python train.py --n_layer=11 --d_model=256 --n_head=2 --n_kv_head=2 --head_dim=128 --d_mlp=1280 --vocab_size=1616 --activation="quick_gelu" --norm="layernorm" --norm_place="pre" --norm_eps=1e-05 --positions="learned+rope" --rope_base=10000.0 --rope_fraction=1.0 --qk_norm=false --attn_scale=0.0884 --bias="none" --tie_embeddings=false --parallel_block=false --init="uniform" --init_std_qkv=0.0274 --init_std_o=0.0 --init_std_up=0.0274 --init_std_down=0.0 --init_mimetic=0.5 --optimizer="cautious_adamw" --lr=0.000993 --beta1=0.9 --beta2=0.95 --weight_decay=0.47 --lr_head=0.00983 --grad_clip=1.0 --warmup_steps=252 --schedule="wsd" --decay_fraction=0.899 --decay_shape="linear" --final_lr_fraction=0.0 --batch_tokens=65536 --seq_len=384 --doc_mask=true --train_tokens=374600000 --steps=5716 --dataset="wikipedia_en"
Each number is 128 + 32 x the weight over its row's rms, rounded and kept within 0 to 255. Layers, rows and columns count from 0. The size above them is the row's rms in percent of the matrix's.

# layer 5 attention key, 256x256, rms 0.039, rows 10-62, columns 64-127
size [ 87 119  89  94  87  84  95  95  99 101  91  99  94  96  90  84 110  84  82  96  82  91  96  95 118  80 101 103  99 115 121  95 115  81 117  96 134  74 108 111  85 118 102  99 108  89 114 104 103 106  78 118 105]
[[156 104 154 128  91 139 131  66 145 119 110  99 135 107 129 190 157 173 116  93 140 128 147  96 120  91 127 162 146 173 132  94 162  86 130 136 100 161 113 132 138 164 162 117 123 123 158 104  82 127 106 115  77 102 181 130 135 135 131  80 105 122 127  72]
 [ 90 142 146 118 108 102 127 131  60  99  85 135  99 132 152 120  89 117 134 114  84 167 113  76 178 149 138  98 130 151 137 156 123 180  74 124 147 118 174 117  94 154 109 162 172 163 190  95 151 131 194 192  97 100 146  95  80 122 159  67 164 133  94 115]
 [122 186 104  87 155 103 150 145 120 125 147 124  98 183 121 139 144 115 130 162 149 133 101  85 157 100 103 187 152 137 161 181 103 157  80 178 109 162 156 121 146 147 159 160 179 112 160  61 157  99 181  94 151  77  91 151 119 125 111 100 108 147 171 193]
 [110 142 123 105  84 153 102 159 159  82 134 117 117 135 104 141 148  69 193 155 154  67 149  86  79 188 169 134 100 107 106  94 183 152 151 135 139 106  96 123  55 142 111 123 155 142  64 171 123  63  62 128 138  78  63 106 164 113 172 150 140  71 125 188]
 [ 71 119 169  71 154  94 151 144  69 139 116 129  79 161  75  95 125 110 136 155 112 148  87 112 142 125  74  94 126  90 148 228 132 119  84  71 125 133 202 159 118 153  84 127 219 180 120 112 179 145 146 131 152 114 110 147 110 139 128  96 141 166 146 148]
 [113 127 118  86 100 125 128 199 154 116 162 121 143 162 123  93 159  67 140 176 151  92 120 166 101 152 122  86  99 121  99 141 127 158 162 134 104 103 137  65  65 114 101  94 149 145  95 183 118 111 101 117 156 111  90  84 124 135 171 125 165  72 131 164]
 [130 178 155 151  75  93  78 140 128  81  95  87 141 139 151 127 114 142 164 147 109 109 158 120  84 111 137 145 153 171 139 111 169 212 103  96 101 134 112 142  86 135 142 168 237 134 105 137 120  77 131 182 139  67 130 163  96 158 113 113 127  79 132 145]
 [126 103 128 110 158 173 160 138 106  89 102 114 113 181 166 193  98 159 116  88  97 143 115 153 125 180 150 148 148 136 136 101 150 109 126  92 143 100 140  87 124 104 124 145 117 125 162 165 167 137  89 156 106 158 139 105 112  92 130 171 137 137  75 143]
 [141 114  81 122 148 141 126  73 107 169 145 121 159 118 124 152 129 148 105 106 150  81 120 131 150 112 123 162 153 144 165  98 146  59 159 179  98 152 122 132 162 135 148 112  94  80 107 105 163 136  56 132 102 142 158 183 172 133 114 114 107 170 161 100]
 [181 124 139 166 190 114 132 100 121 165 112 121  92 141 110  83  91  48 106 130 180 182 131 199 114 107  82 120 115 134 141  63 137 194 124 160 145  39 151 119  78 149 138  66 132 119 186 123  67 128 116 217 100 123 142 164 146 162  78 144  98 125 177  70]
 [111 135 112  64  98 111 115 137  75  95  92 113 136 142  98 139 178 174 137 127 138 104 111 128 202 144 103  80 150 118 106 253  92 101 124  82 158  89 167 103  77 158 142 175 200 172 126 150 152 119 168 117 144 124 105 103  91 117  87  94 103 118 127 167]
 [144 105 103 116 135 187 118 162 112  64 132  61  67 133 169 145  99  91 153 149  95 113 137  83 123 147 155 120 132 129 135  90 147 161  84 150 105 232 177 132 109 141 102 167 168 120 106 120 140  90  93 135 157 104 151 123  98  94 188 114 169 110 158 180]
 [ 78  86 126  93  69 143 129 165  88 155 150 124 155 149  80 138 130  96 162 160 149  94  68 171 157 173 104 101 105  96 126 179 138  70 115  70 152 160 177 124 107 143 103 116 130 150  74 128 142 141 119 140 180  88  61  66 109 115  91 138 127 102 104 165]
 [128 159 148 167 102 100  68 133 138 154 112 138 154  81 179 143  90 211 132 100 117 116 144 182 127 143  92 157 135 100 103  67 122 194 160 120 150 141 132 119 162 164 167 109 174  78 156 142  97 169 128  99 127 112 137 159 159 118 147 171  89  93 127 180]
 [130 182 168 153 167  84  66  93 151 165 131  91 143 158  78 146  58 103 133 121 153 135 148 170 111 112  95 191 141 135  90 110 115 136 166 159 141 109  86 113  97  85 146 152 186 156 124 125 125  93 113 100 146  86 114 160 164 152  80 121  99 134 142 105]
 [ 85 121 169  66  92  71 112 186 103  92 113 120 145 129  94 102 176  77 160 153 125 126 158 150 125 158 129  88  94 135 130 152 170 147 106 114 114 119 159  79  75 158 160 149 155  93 110 150 104  84 114 157 188 118 101 112 169 154 151 164 182 100 140 166]
 [152 206 175 130 101  72 113 124  66  79 131 102 176 154 159 109 126 155 104 106 102 115  70 119 183  45 120 125 146 142 104 167 113 138 136 115  68 111 159 147 105  87 158 148 162  87 125 134 154 120 124 103 114 110 121 149  88 176 189 133 175 138 170  42]
 [ 89  58 144  94 134 145 112 184 173  90 160 126 122 152 128 100 182  63 119 151 123  76  86 133 162 140  71 118 112 154 141 166 106 133 142  82  72 155 147 112 109 141 117 189  98 160  50 110 111  84  91 132 194 161 127 118 116 143 136 132 138  81 143 216]
 [122 102 114  94  52  87 154 137 109 106  79 136 162 110 101  89 115 103 129 192 141  72 142  89 131 112  87  93  90 109 110 158 172 162 134  71  80 117 122  78 124 117 151 154 170 135 131 149 147  68 101 183 159 144 110 108 101 147 158 121 163  76 122 129]
 [124 120 126 131 130 158 156 140  88  60  92  98  91  94 200 164 157 211 167 159  74 164 115  92 111 162 179 137 111 129 104 110 124  95  72 129 164 200 150 116 138 127 131 130  82 132 194 114 129 155 155 130 131 174 163  82 121 146 157 104 149 127 117 209]
 [124  81  94  90  81 104 156 182 121  75 134 113 125 153 157 102 132 129 148 200 128 137  88 149 143 165 118 118 120 124 116 136 131 120 100 162  68 133 121 132  94  91 138 117 134 167  87 124 113 107 109 114 141 134 145 146 117 144 107 125 127  58 158 158]
 [136  85 181 131 122 145 117 143  94  85 143 142 129 133 153  87 117 138 102 161 111 155 171  80 113  75 140 154  94 131 145  69 125 168 110  88 135 175 114 140 121 139 152  95 145  76 110 179 113 100 132 137 204 184 178 140 151 150 172 157 152 130 128 141]
 [112 128 120 119 149 145 134  65 149 170 114  95 120 169  94 118  36  95 114 149 150 104 116 151 132 182  64 149 154 110 106 138 143  57 200 181 126  88 104 113 107 182 110 111 135  63 143 137 106 112 115 101 138  90 134 111 152 139 154 148 110 172 136 115]
 [119 135 137 125  67  72 111 164 111 134 136 118 123 148 160 127 156 105 141 165 173 160 169 110 101 154 169  80  34 105 133 149 135 132 113 135  78 107  77 125 120 136 110 132 103 169 105 132 130 109 169 161 108 167 140 104 139 172  91 123 122 121 126 178]
 [150 152 138 148 133 168  85 125 113 125 126 115  98  83 150 147 102 185 129 108  70 154 104 138 149 135 117 115 163 105 152 162 161 143 162 115 157 174 131 150 181 124 130 105 127 141 126 125  77 102 157 140 115 174 179 124 150  95 184 100  97 135 110 123]
 [178 204 108 152 151 162 134 108 202 169 127 120 164 124 131  93 139 136 113 118 127 159 120 127 121 142 143 109  73 140 178  72  99 104 108 147 130 126 126 170 178 132 129 143 102 107 183 141  80 146 139  88  81  91 166 114 191  99 109 122 106 131 122  82]
 [134 137 135 144 143 105 118 147 147  80 123 131 126  96  57 119 147 169 175 134  75 143 112 146 103 133  87  82 148 156 191 142 133 144  92 122 116 173 114 130 172 190 154 155 143 165  72 124 114  84 127  65 117 107 187 136 135 118 200 103 173  71 125 150]
 [ 92 141 112 152 173 166  99 134 152 154 138 135 136 183  55 119 122 102 151 113 139 134 105 174 140 136  91  72  98 161 137 158 101 113  74 126 153 111 122 151 142 210 115 171  49 122 111 169  99 158 156 107 135  71 112 105 117  57 135 119  81 129 147 139]
 [125 119 105 127 145 178 135 144 127 160  88 134 145 129  91 176 138 141 152 134 202 104 113 157 145 139 122 121 142 122  94 117 128  63  85 143 108 119 160 195  99 160 130 167 109 140 151  96 157 117 164 169 144 104  91 111  47 142  81 155  71 136 114 136]
 [168 112 177 126  96 103 152 147 122 149 129 112 109 118 153 130 109 104 148 167 169 122 160 126 124 103 110 188 140 110 159 120 156 152 182 128  94  74 128 106 181 108 174  85 129  70 173  95 114 127  35 143 126 179 111 135 108 126  84 165  94 107 126  56]
 [150 110 158 155 149 167  76 140 173 102 133 149  84 122 129 117 120 119  85 105 163 137 156 142 122 100 142 156 176 151 153  58 132 130 153 130 113  85 109  64 136 120 160 102 126  72 101 126 116 150 122 108 200  52 107 112 127 137 124 140 158 158 159  84]
 [151 154 189 185  93 145 128 118 171  73 106 172 152 139 151  81 165 144  95  91 141 188 120 172 119  89 103 184 117 119 167  63  79  98 117 140 140 153 134  99 134 161 117  79 127  89 159 192  96 153  94  78  96 172 156 104 156 105 137 131 192 109 151  96]
 [129 124 111 116 192 139 114 110 111 109 105 175 158 138 170 116 112 165 136  82 120 130 127 137 164  91 167 159 165 122 138 162 181 157 124  78 154  93 116 164  71 104 106 106 142 164  94 141 101 122 148 152 119 149 159 171 122 166 149 176  97 136 104  63]
 [131 177 141 154 109 156 152 151 144 125 172  94 186 116  55 162 103 135 119 134 141 121 139 140  97 143 125 163 163  92 145  54 147 106 118 203  96 164 121 148 195 156 133 141 134 121 165  50 124 174 117 139  63 125 132  62 127 104 103 135 106 172 159 120]
 [134 105 119 115 100 179 142 103 167 141 175 105 137 117 107 150 138 156  86 118 107 135  91 150 167  92 166 153 127 122  89  98  91  77 145 128  86 145 188 122 170  89 134 100  88 119 131 127 110  95 128  90  54 106 131 159  58 145 143 137 120 184 143  90]
 [128 145 140 131 113 172 129 132 145 136 112  46  42 136 125 110 222 121  72 134 146 140 164 180  90 155 143 128  97 111 175  95  73 130 197 121 151 104 106 117 154  96 113 145 112 127 163 179 108 170  83 123 141  69 140 137 112 173  58 161 132 177 136 123]
 [120 114 149 172 130 177 213 105 133 143 117 117  73  82 142 131 135 171 126  91 168 106 108 133 144 138 174 172 142  75 152 118  99  99 104 104  99 122 138 134 145 147 164 140 169 195 182 144 143 142 177 162 111 119 188  57 115 129 102 201 126 151 148  88]
 [142 169 136 156 137 151 150  75 136 164  92 138 127 152  95 127 172 118 106 126 178 116 165 156 118 101 106 106 122 119 107 107  74  53 129 121 155 121 117 163 111  90 119 154 110 134 177 124 130 185 163 143 140 138 136  97 137 101 104 154  93 128 124 110]
 [141 154 133 133 140 137 126 128 109 154 124 159 167  91 161 190 181 167 118 100 123 105 120 146 162 148 127 138 129 134 116 134 114 152  99  82 152 119 124 134 139 148 119 119 134 136 152  67 139 127 101 158  99  94  62 142 141 139 141 104  79 161 143 120]
 [124 153 144 104  99 139 138 143 159 117 136 126 198 131 111 101  94 125 120  96 125 128 100 156 123 120  87 137 133 118  95 177 191 111 110 129  91 161 152 140 140 124 145 163 118 171 132 117 197  71 117 121 194 149 149 141  82 125 123 122 121 135 119 138]
 [154 130 153 110 154 136  96 160  93  57 126 138  93 128 192 122 130 143 107 127  93 147 118 139 101 120 115 134 131 159 141 175 131 205 132 159 101 137 126  94 142 109 139 148 153 178 132 149  57  95  89 168 150 149 159 112 140 123 147 100 155 111 116 111]
 [120  87 155 119 155 143 151  63 141 138 109 115 123  79  72  81 187  78 146 108 153 186 106 129 154 105 144  97 122 137 155  95 175  89  85 106 143 142  79 119 134 146  62 136 123 143 124 146 164 114 194  91 140 224 114 108 116 115 134 163 184 166 131 123]
 [145  87  95  79 141 153 149 130 137 174  96 143 157 102 152 129 128  89 163 150 168  72 122 144 155  95 154 119  96 110  81 149 121 159  93 112 133  83 119 129 120 191  78 168 131 120 113  91 182 113 188 143 139 108  99  93  83 131  54 133  98 140 145 127]
 [147 138  93  88  97 180 124 154 150 145 134 112 121 142 105 151 101 129 118 122 149 105 172 127 178 133 185 180 149 100 130  48  80 173 127  83 123  58 113 161 179 102  91 116 103 106 143 157 102 162  96 140 124 143 136 173  98  78  81 135 108 155 123 128]
 [133 111 136 113 140 102  86 168 186 159  83 102 155 135 158  99 127  64 149 158 110  91 124  95 123 149  78  83 118 138 108 142 106 147  77 123 130 124 133 171 113 160 159  86 125 116 153 134 112 138 125  80 176  93  81 124 165 104 144 138  95 103 164 142]
 [166  95 131 154 121 118 169 128 138 143 163 145 113 163 156  69 171 155 105 134 115 114 121  94  91 140  93 126 173 177 157  74 180 136 122 119 111 113 127  92  91 108 166  68 209 131 128 105 104 118 137 174 149 198 112 176 163 122 209  97 166 127 123 149]
 [106 110 162 152 131  84 140 171  96 108 119 154 168 134 128  86 173 130 137 159  70 134 126 118 197 104  83 113  53 100 135 178 111 168 140 112 147 114 146 140  94  66  69 140 160 128 159 139 136 113 166 132  84 144 121 137 199 157 162 114 150 123 134 150]
 [118 153 152 105  71 158 172 145 145 100 161 123 175 110 115 164 164 143 144  98 134  82 118  96 138 110 131 151 215 105  81 130  95  97  98 151 120  93 126 119 119 164 107 169  97 161 126 123 205 114 145  74 160 162 147 135 162 102 150 100 109 156 130 117]
 [159 106 124 128 120 128 110 107 157 121 182 159 145 150 144 113 148 120 113 116 126 111 103 115 172 124 177 155 145 124 101  99 125  87 181 133 144  97 124 116 159 186 151 163  94  81  91   0 155 122 139  92 111 161 157 119 167 136  83 113 126 133 172 109]
 [127 120  79 163 104 150  91 107 140 154 141 122 126 135 138 106  84  59 123 129 167 103 132 166 162 133  85 183 113 174 107 133  99 163 151 104  70 111 161 121 117  92 125 135 145 154 123 147 194  60  97 167 164 151 140 144  77 140  96 130 148 101 113 130]
 [146 112 121 135 124 128  88 161 137 183 143 181 169 156  38 173 109 101 107 133 127 123  84 180  87 155 102  90 102 144 108  97 133  91 114 155 189  90  94 106 121 135  89 128 143 119 106  94 120 112 160 125 170 144 126 152 120 109 147 133 135 103 170 120]
 [159 118 155 157 126  85  97 131 128 132  99 110 126 109 162 106 106  83 143  82  68 135  86 135 149 131  91  70 164 143 104 191 200 191 131 108 153  80 104 137 103 150 140 163 161 149 131  97 106 112 164 204 163 142 116 154 131 142 136 156 138 121 141 125]
 [116 144 143 164 138 113 147 175  84 127  74 158  77 111 163 145 106 163 124 109 170 106 115 137 161 153  97 105 141 109 131 217 125 187  71 120 144 143 125  94  91 191 162 135 154  84 163 109 119  96 135  93 100 146 119  99  76 124 187 107 151 161 126 128]]
# layer 5 attention query, 256x256, rms 0.039, rows 11-62, columns 64-127
size [115  97  87  99  70  89 105  93 116  91 101  98  90 105  80 114  85  88  89  93  86 102  90  90  92  98 107 120  96 110  98  94  93 103 111  90  95 114 109  94 111 108  94 101  95 100 118 102 109 102  96 108]
[[165 120 139 147 109 121 110 131 117 101 106 116 123  73 126 120 112 138  60 148  90 196  93 145 100 148  35  82 136  63 151 166 148 123 168 218 118 181  86  83 140 126 151 118 119  75 137 135 113 137 109 138 155 166 159 111 194 134 156 181 142 149 164  75]
 [161 118 186 145  49 138 155 169 153 136 103 107 120 121 117 123 138  43 161 102 141 141 140 186 157  91  93  95  72 122  96 163 172  96 167 140 150 108  91 192  94  84 146  86  86 102 107 129 109  74  84 118 120 163 133 153 135 125 162 181 104  67 122 133]
 [132 102 202 146 140 106 166 105 158 136  78 145 148 121 113 117 104 114 129 135  84 115 123  74 120 120  85 122 164 127  87 125 150 173 126 117 152 110 134 134 122 154 197  65 112 165 118 132 105 166 123 118 154  97 124 154  54 146 165 105 138  75 176 171]
 [170 172 177 180 110 144  83 173 139  98 114 125 133 160 177 117 204 156 117 181 133 162 100 119 106 104  91 147 105  96  68 132 131 123 136 162 138 134  51  77  80  80 136 105 113  85 109 122 105 105  72 113 174 141 123 113 138 119 179 236  96  92 153 138]
 [160 155  96 132 176  53 130 123 140 100  81 135 129 119 131 121 121  87  99 146  79 106 151  91 129 127  94 177 110 209 189 119 203 181  70 191  77 125 147 125 128 117 155  57  60 104 104 116  99  98  95  74 143 126 124 154 130 147  89 122  74 170 106 185]
 [176 108 127 144 105 109 155 101 107 127 100 106 119 128 103 191  97 108  42  84 118 120 135 152 131 142 154 169 182 127 109 154 182 148 151 124 121  99 109 106 112 114 126 134 158 127 126 127 128 109 115 109 142 135 121 154 127 118 152 133 124 139 131 120]
 [109  49 145 125 137 118 164  77  70 145 112 173  93 128 133 150  90 142 103 151 109 146  65  81 137 119  54 102 145 158 190 173 157 118  99 206 129 194 130 105 165 169 193 123  93 134 139  94 129 170 120 135 142 117 129 145 171 142 144 122  75 148 150 193]
 [ 82 113 169 100 150 161 120 130 132 162 160  83 101 186  82  85 115  69 149  97 135  95 176 153 163 122 121 152 105 143 110  95 141 149 156   5  88  73 177 127  75 100 107 171 110 166 146 114 121 121 145 192 145 118 108 162  15 182 131  74 138 136 109  85]
 [124 159 141 178 105 127 130 150 148  87 185 161 118 136 159 135 142 149 108 128 205  95 216 126 121 147 122 106 102 129 141  56  75 138 161 148  87 115 117 136 102  65 133 171 120  88 162 108 168 157  63  77 107  89 100 113  93 137 116 149 146  95 102  54]
 [167 158  96 165  93 141 142 145 142  50 154 149 131  99 167 135 155 172 111 107  95 183 124 119  73 121 135  88 153 121 137 104 140 103  77 148 122 174 115 120 191 104 127  89 120 142 108 124 141 130  93 157 111 195 160 134 167  78 117 170 112  56 190 125]
 [161  92 152 173  79 103 168 112 144 171 114 103 119 117 100 139  67  53  81  86 120 188 104 176 120  76  97 175 110 112 152 122 150  61 175 109 111 136 103 140 151 118 130 116  75 129 112 118 113 140 122 158 150 102 160 172  76 110 100 120 137 127 126  89]
 [120 154 153 103 139 123 106 103 159  78  73  69  87 138 128 130 113 145 175 114  93 136 115  56  82 120  98 117 191 110 172 101 150 141  80 171 154 128 120  79 135  96 181 153 114  96  87 105  76 143 147 162 180 126 151 135 113 217 150 152 114 137 188 198]
 [ 77 110 119 113 164 111 140  90 182  99 115 126 135 129 177 110 136  89 113  73  86  65 164 119 151 103 185 135 165 176 148 113 185 140 106  89 160 147 165 101 147 142 147 186 117 109 100 166 140  85 112 171 132 169 151 126  96 158 109  96 181 168 131 167]
 [118 113 110 124 133 154 107 136 169 129 137 147 115 157 162 125 186  81 117  99 186  73 165 181 140 141 201 112 121 161 129  99 115 100 140 142  95  62 139 139 132 120  85 183 131  64 124 152 157 135 104  94  92 179 128 139 118 130 125 109 148  90 139  58]
 [145 141 120 112  61 115 107 129 110 112  96 183 134  82 189 157 142 116  60 127 138 195 122 154  78 109 148 144  91 126 139 117 168 158 131 168 132  90  76 159 145  95 148 114 139  65 121 164  79 173  90 133 142 143 142 121 160 161 115 182 140  46 170  73]
 [147 147 154 167  59  89 106 123 111 137 140  79 179 121 152  88 171 150 113 130 157 141 128 151 129 134 169 123 123 137  80 104 120 121 121 112 113 101 100 123 118  81  98  90 180 139 131 198 141 140 138  63  96 145 134 110 179 140 114 181 125  37 160 108]
 [179 132 119 113 114  35 123 131  70  93 100 165 187  82 164 138 139  80 101 157 163 145 100 139 139 116 101 103  92  73 131 178 177 176 180 108 166 127  89 144 155 111 160 100 104 141 133  76  99 149 109 125 190 162 161 139 156  98 120 144  89  70 168 115]
 [150 211 144 162 130 102  87 136 120  48 108 140 129 115 133 114 157 161 115 124 127 217 138 130 123  89 122 138 123 125 147 136 146 184 139 116 146 131 104 145 158  79 121 113 135 147 146 123 116 105 114 147 137 126 135 123 180 151 154 167 136 103 183  92]
 [145 102 105 172  54 123 181  75 126 152 179 132  57 107 147 151  98 189 121  80 141 164 128  99 102 130  82 177 136 137 138 118 158  93 122 129 137 159  82 138 204 103 170 106  75 118 136 128 132 124  93 140 113 144 143 162 152 123 156 150 120 166 168 174]
 [199 151 144 117 100  89  86 122 145  73 145 115 193  69 182 111 139 182 105 134 147 166 139 198 140 146 128  95 111 128 145 104 125  88 110 137 120 153  98 136 155  80 171 103  95 114 121  84  95 201 142  75 130 157 151 144 171 143 127 162  93 103 163  72]
 [152 155  79 114  76 104 181 124 156 153 143 198 146  72 152 199 112 128  93  79 139  78 115 170 152 122 162 124 117  79 124 153 134 119 156 157 124  95  90  74 118 130 119 108 148 133 118 154 151 145 120 136 161 106 114 177 111 113 100 179 163 122 127  96]
 [ 75 154 111 137 148 151 179 132  99 114 141  65 117 120 183 186 152 117 147 154 157 109 143 124  77 193 172  97  72 151 133 149 121 168 203 135  93 144 164 109 101 142  75 130 128 136 166 136 150 121 136  71 108 134 130 112 149 133 135  95 100 109 132  78]
 [166 141  99  97 107 109  82 107 201  94 134 146 101  53 164  92 181 124 103 115 109 119 115 120 154 175 132 144  61 102 103  46 163 170 111 143 128 158 101 113 194 103 151 137 101  77 114 166 146 107 115 134 128 114 153 129 162 109 120 107  97 105 133  70]
 [ 62 105 139 131 137  93 121 134 135 163 157 122 131 101 142 108 123 132 146 129 177 144  98 122 136 153 160 135 122  84 158 102 144 157 126 156 146 116 149 134 120 140 162 174 125 117 133  78 178 156 132 107 164 154  84 120 105 149  95 119 148 194 137 124]
 [116 100 182  97 118 137 128  92  95 205 176 128 138 126  79 104  46 104  98 117 164 170 113 169 196 108 159 138 112 129 154 107 103 139 178 136  93 101 127 135 105 169  79 183  94 138 151 152 156 154  94 149 120  98 127 126 129 132  93 106 120 166  92 112]
 [130 138 100 121 150  78  97 158 131 170  83 135  95  38 146 147 151 131  93  77 173 153  83 173  97  73 148 154  83 126 148 134  91  90 147 101 110 132 147 154 149 119 107 123 180 175 141 173 124 149  55 127 103 159  92 144 112  93 108 118 117  97 147  72]
 [168 105 127 139 174 104 166 101  97 154 120  95  91  96 109 140  73 143  57 137  88 199 114  64 114 117 109 147 104 120 145 141 116 112 127 159 108 129 144 132 158 157 124 168 108 167 116  95 123 168  80 140 151  74 112 132 128 132 139 129 101 148 113 101]
 [163 105 127  86 135 149 143 109 150 129 117  89 106 122  85 114  44 129 122 135  55 130  93 121 118 165  98 116 141 133 160 101 160 115  65 166 112 127 146 114 163 177 158 165 125 111  87 103 108 145 132 150 153 107 152 145 154 115  99  83  95 164 125 151]
 [ 92 134 103  82 192 149 113 176 148 135 179 126 141 136 131 190 129 115 126 114 207  86 103 145 156 124 116 147 166 119 136  85 126 183 106 144  81 107 127  88 110 130 152 138 194 123 134  68 182 139 100 115 102  99 174 145 116 190 136 106 186 123  79 151]
 [100 113 151 106 155 121 112 147 129 143 143 142 109 116 156  97 134  55 118 143  84  96 120 138  97 129 147  87 134  70 126 136  89  93 146  94 132 108 123 129 146  97 135 117  93 139  99 146  98 119 114 145 119 160  68 128  98 161 114 118 158 171 154 159]
 [ 95 155 123 138 101  97 129 180 134 177 190  97 138 173 175 129 121  92 133 113 167  76 172 165 189 132 154 107 138 139  66 147  79 123 175  97 114  88 118 120  85  98  81  87  96 198 117 118 120 118  70  81 116  97  81 133 101 136 146 175 115  74 123 131]
 [139  53  87 142  81 123 134 144 184 120  92 151 187 125  70  59 134  91 121 184 127  59 115 178 129 182 144 113  62 120 121 104 118 131 100 173 143 132 139 109  89 123 150  88 119 134 111 175  98 134 140 210 161 103  93 127 134 131  66 105 135 185  98 159]
 [ 91  93 140 141 178 125 103 110 114 171 167 102  90 106 147 161 146 128 135 173 151 184  62  83 146 122  44 194 194 142 107 130 112  80 183 155  77 110 103 149 112 131 131  99  91 136 153  58 146 129 143  81 122  77 126 138 137 129 107 126 130 123 133 180]
 [117 145 107 100 121 123 137 145 136 144 136  97 142 132  77 136  39 177 162 148 161 153  40 101 103 112 119 144 134 133 194 156 103 175  90 145  97 162 135 151 134 127 101 125 190  87  94 145  74 107 177 156 158  92  98 129  74 125 186 177  58  94 119 210]
 [ 94 114 101  67 120 106 134 141 112 135 152 108  82 159 191 119 107 110 136 125 150 143 163 120  94 123 133  65 105  97 121 160 177 167 180 128 103 121 203 126 124 115  60 186 180 143 119 132 142 132 140  97 133 133 100 122  75 113 110 111 115 134 125 111]
 [ 73 183 115 129 116 141 165 129 128 172 167 116 121 152 122 106 129 138 120 119 167 156 139 136 114 134 112  96 117 128 126 149 111 114 187 147 119 108 138 125 127 134 116 158 152 164  81 174 151 119 117 157 103  62 100 156  97 100  66  78 170 103 152 157]
 [114  54 137 115 146 165 207 109  79 199 170  94 110 116  84 122  81 143 142 159 132 141 122  95 176 126 101 182 128 131 136 176 169  69 109 127  90 107 148 148  91 187 121 134 129 136 194 107 168 128 147 129  98 106 157 101 121 114  93 117 158 183  99 151]
 [148  61 166 115  94 135 135 145 152 155 140 110  98 103  86 103 107 117 153 163 189 149 156  75 112 148 122 124 132 111 128 189 153 138  99 110 163 148 138 181 114 102  93 119  79  46 170  88 115 145 111 130 177  83 164 103 137 130 151 162 124 134 106 152]
 [125 133 145 163 159 102 138 146 113 138 124  49 123  65  91 210 122 127 103 167  85 139 112 136  79 138 158 119 123 140 121 124 149  61 114 124 105 117 111 178 127 139 124  97 191 146 105 113 154 148 171 160 111 141 168 112 171  73  95 143  71 105 197 120]
 [164 170 135 159  62 118 107 142 151 135 125 160 123 128 176  98 153 153 178  85 168 134 175  49 131 159 125  80 129 133  95 168 155 159 120  77 164 140 121 134 132  97 172 118 186 120 116 106  86 139 164 133 161 159 140 105  90 127 101 185 132 102 136  49]
 [123 129 130 198  72 101 161 110  94 131 135 146 161 105 119  89 174 168 123 148 161 104 149 127 117 144  90 135 108  98 138 229  86 109 175 111 124 148  91 139 133  58 101  98 111 101 149 118 144 184 103 128 141 157 137 158 121 144 136 175 189 126 143 123]
 [145 152 146 131 108 123 125 117  73 120 102 113 114 114  95  94 152 144 143 153 108 133  73 136 101 175  95 142  74 122 178 117 129 166 133 100 158 136 121 152 126 133 112 116  93  61 162 107 134 143  77 174 102 106 162  93 181 121 120 151 164 106 131 168]
 [121  94 117  96 139 147 146 117 145 165 156  55 102  98 104 166 127 143 158 150  90  96 137  88 178 129  49  66 138 143  75 208 148 140 154 120 147 161 112  88 115 148 116 110 122 130 129 124  94 125  44 115 117 123 111  80 125 179 130 123  77 151 102 174]
 [158  85 142  96 101 137 152  81  73 205 158 210  48  96  99  78 104 109  89  68 109 190 115 160 149 152 104 160 138 122 155  66 158 115  95 134 158 126 123  86 139 166 127 197 129 117 141 150 127 112 115 136 114 103 116  91 121 120 152 115 141  87 114 122]
 [152 117 133 137 116 169 155 147 179 125 151 158 199 156 112  81 163 125 157 128 112  63 139 122 132 109 165 132  99 159 144 172  61 136  98 146 127 176  62 136 115  66 103 112  87  88 120 194 150 133 109 107 160 114 127 132 124 135 154 155 148 111 167 127]
 [130 183 126 127 101 154  98 112 113 110 135 107 185 115 137 118 154 105 149 117 202 117 136 146 131  66 135 153 127 135 127 122  62 173 138 172 128 154  90  69 168 101 140 119  93 130 165  95 140 147  58 199  84  51 155 124 116 123 189 176 112 138  93 128]
 [117  93 165 128 105 122  98 106 129 136 108 149 144 101 117  97 172  77 164 181 143 195 108 143 140 114  85 123 109 158 105 175 180 159 120 145 117 163 115  95 135 132 176  51 107 137 115 105 142 146  99  55 127 111 164 101 255 142 167 191 114 116 139 145]
 [153  84  91 111 160 139 135 145 104 128 125 129 144 149 113 176 139 141 198 191 118 134  55 119 140 153  92 123  81 143 144 172  95 135 169 148  90 155 108 117  97 158  72  72  56 101  94 161  89  80 116 195 163 110 111  77 137 177 100 146  95 159 125 177]
 [109 124 197 134 141  84 210 135 125 107 138 153 135  88  88 159 140 145 114 133 110 132  71 139 159 163 126 102 178 127 149 155 165 136 165 130 114 157 173 171  81 161 124 112 138 126 144  83 165 127 143  67 132 114 126 153 126 134 103 136  92 140  96  70]
 [116  65 157 133 116 102 175 147  90 200 145 152  84 173 114 125 170  96 136 143  88 126 125  88 152 116 148 114  54 106 121 142 160  90 132 141 135 114 105 148 136 115  88 155  69 102 135 131 124 110 131 117  98 157 143 115 164 146  65 128  82 112 163 138]
 [145 142 119 158 143 142 110 104  90 107 139 147 153  91 123 150 160 172 185 106  98 161 140 124 103 144 113  79 129 103 157 108  83 110  79  65 144 123 138 112 181 158 120 116 143 172 164 157 114 151 108 135  70 134 120 147  96  63 119 106 107 114 149 100]
 [139 182 166 143 119 148 124 130 112  79 106  93  95 162 122 158 176 148 149  98 117  96 176 133  95  84 144 123 155 161  97 112 142 121 163 117 141 158 121  82 147 135 145 129 128 156 108 102  77  70 126 143 111 123 157 110 195 116 156 179 133 138 120 140]]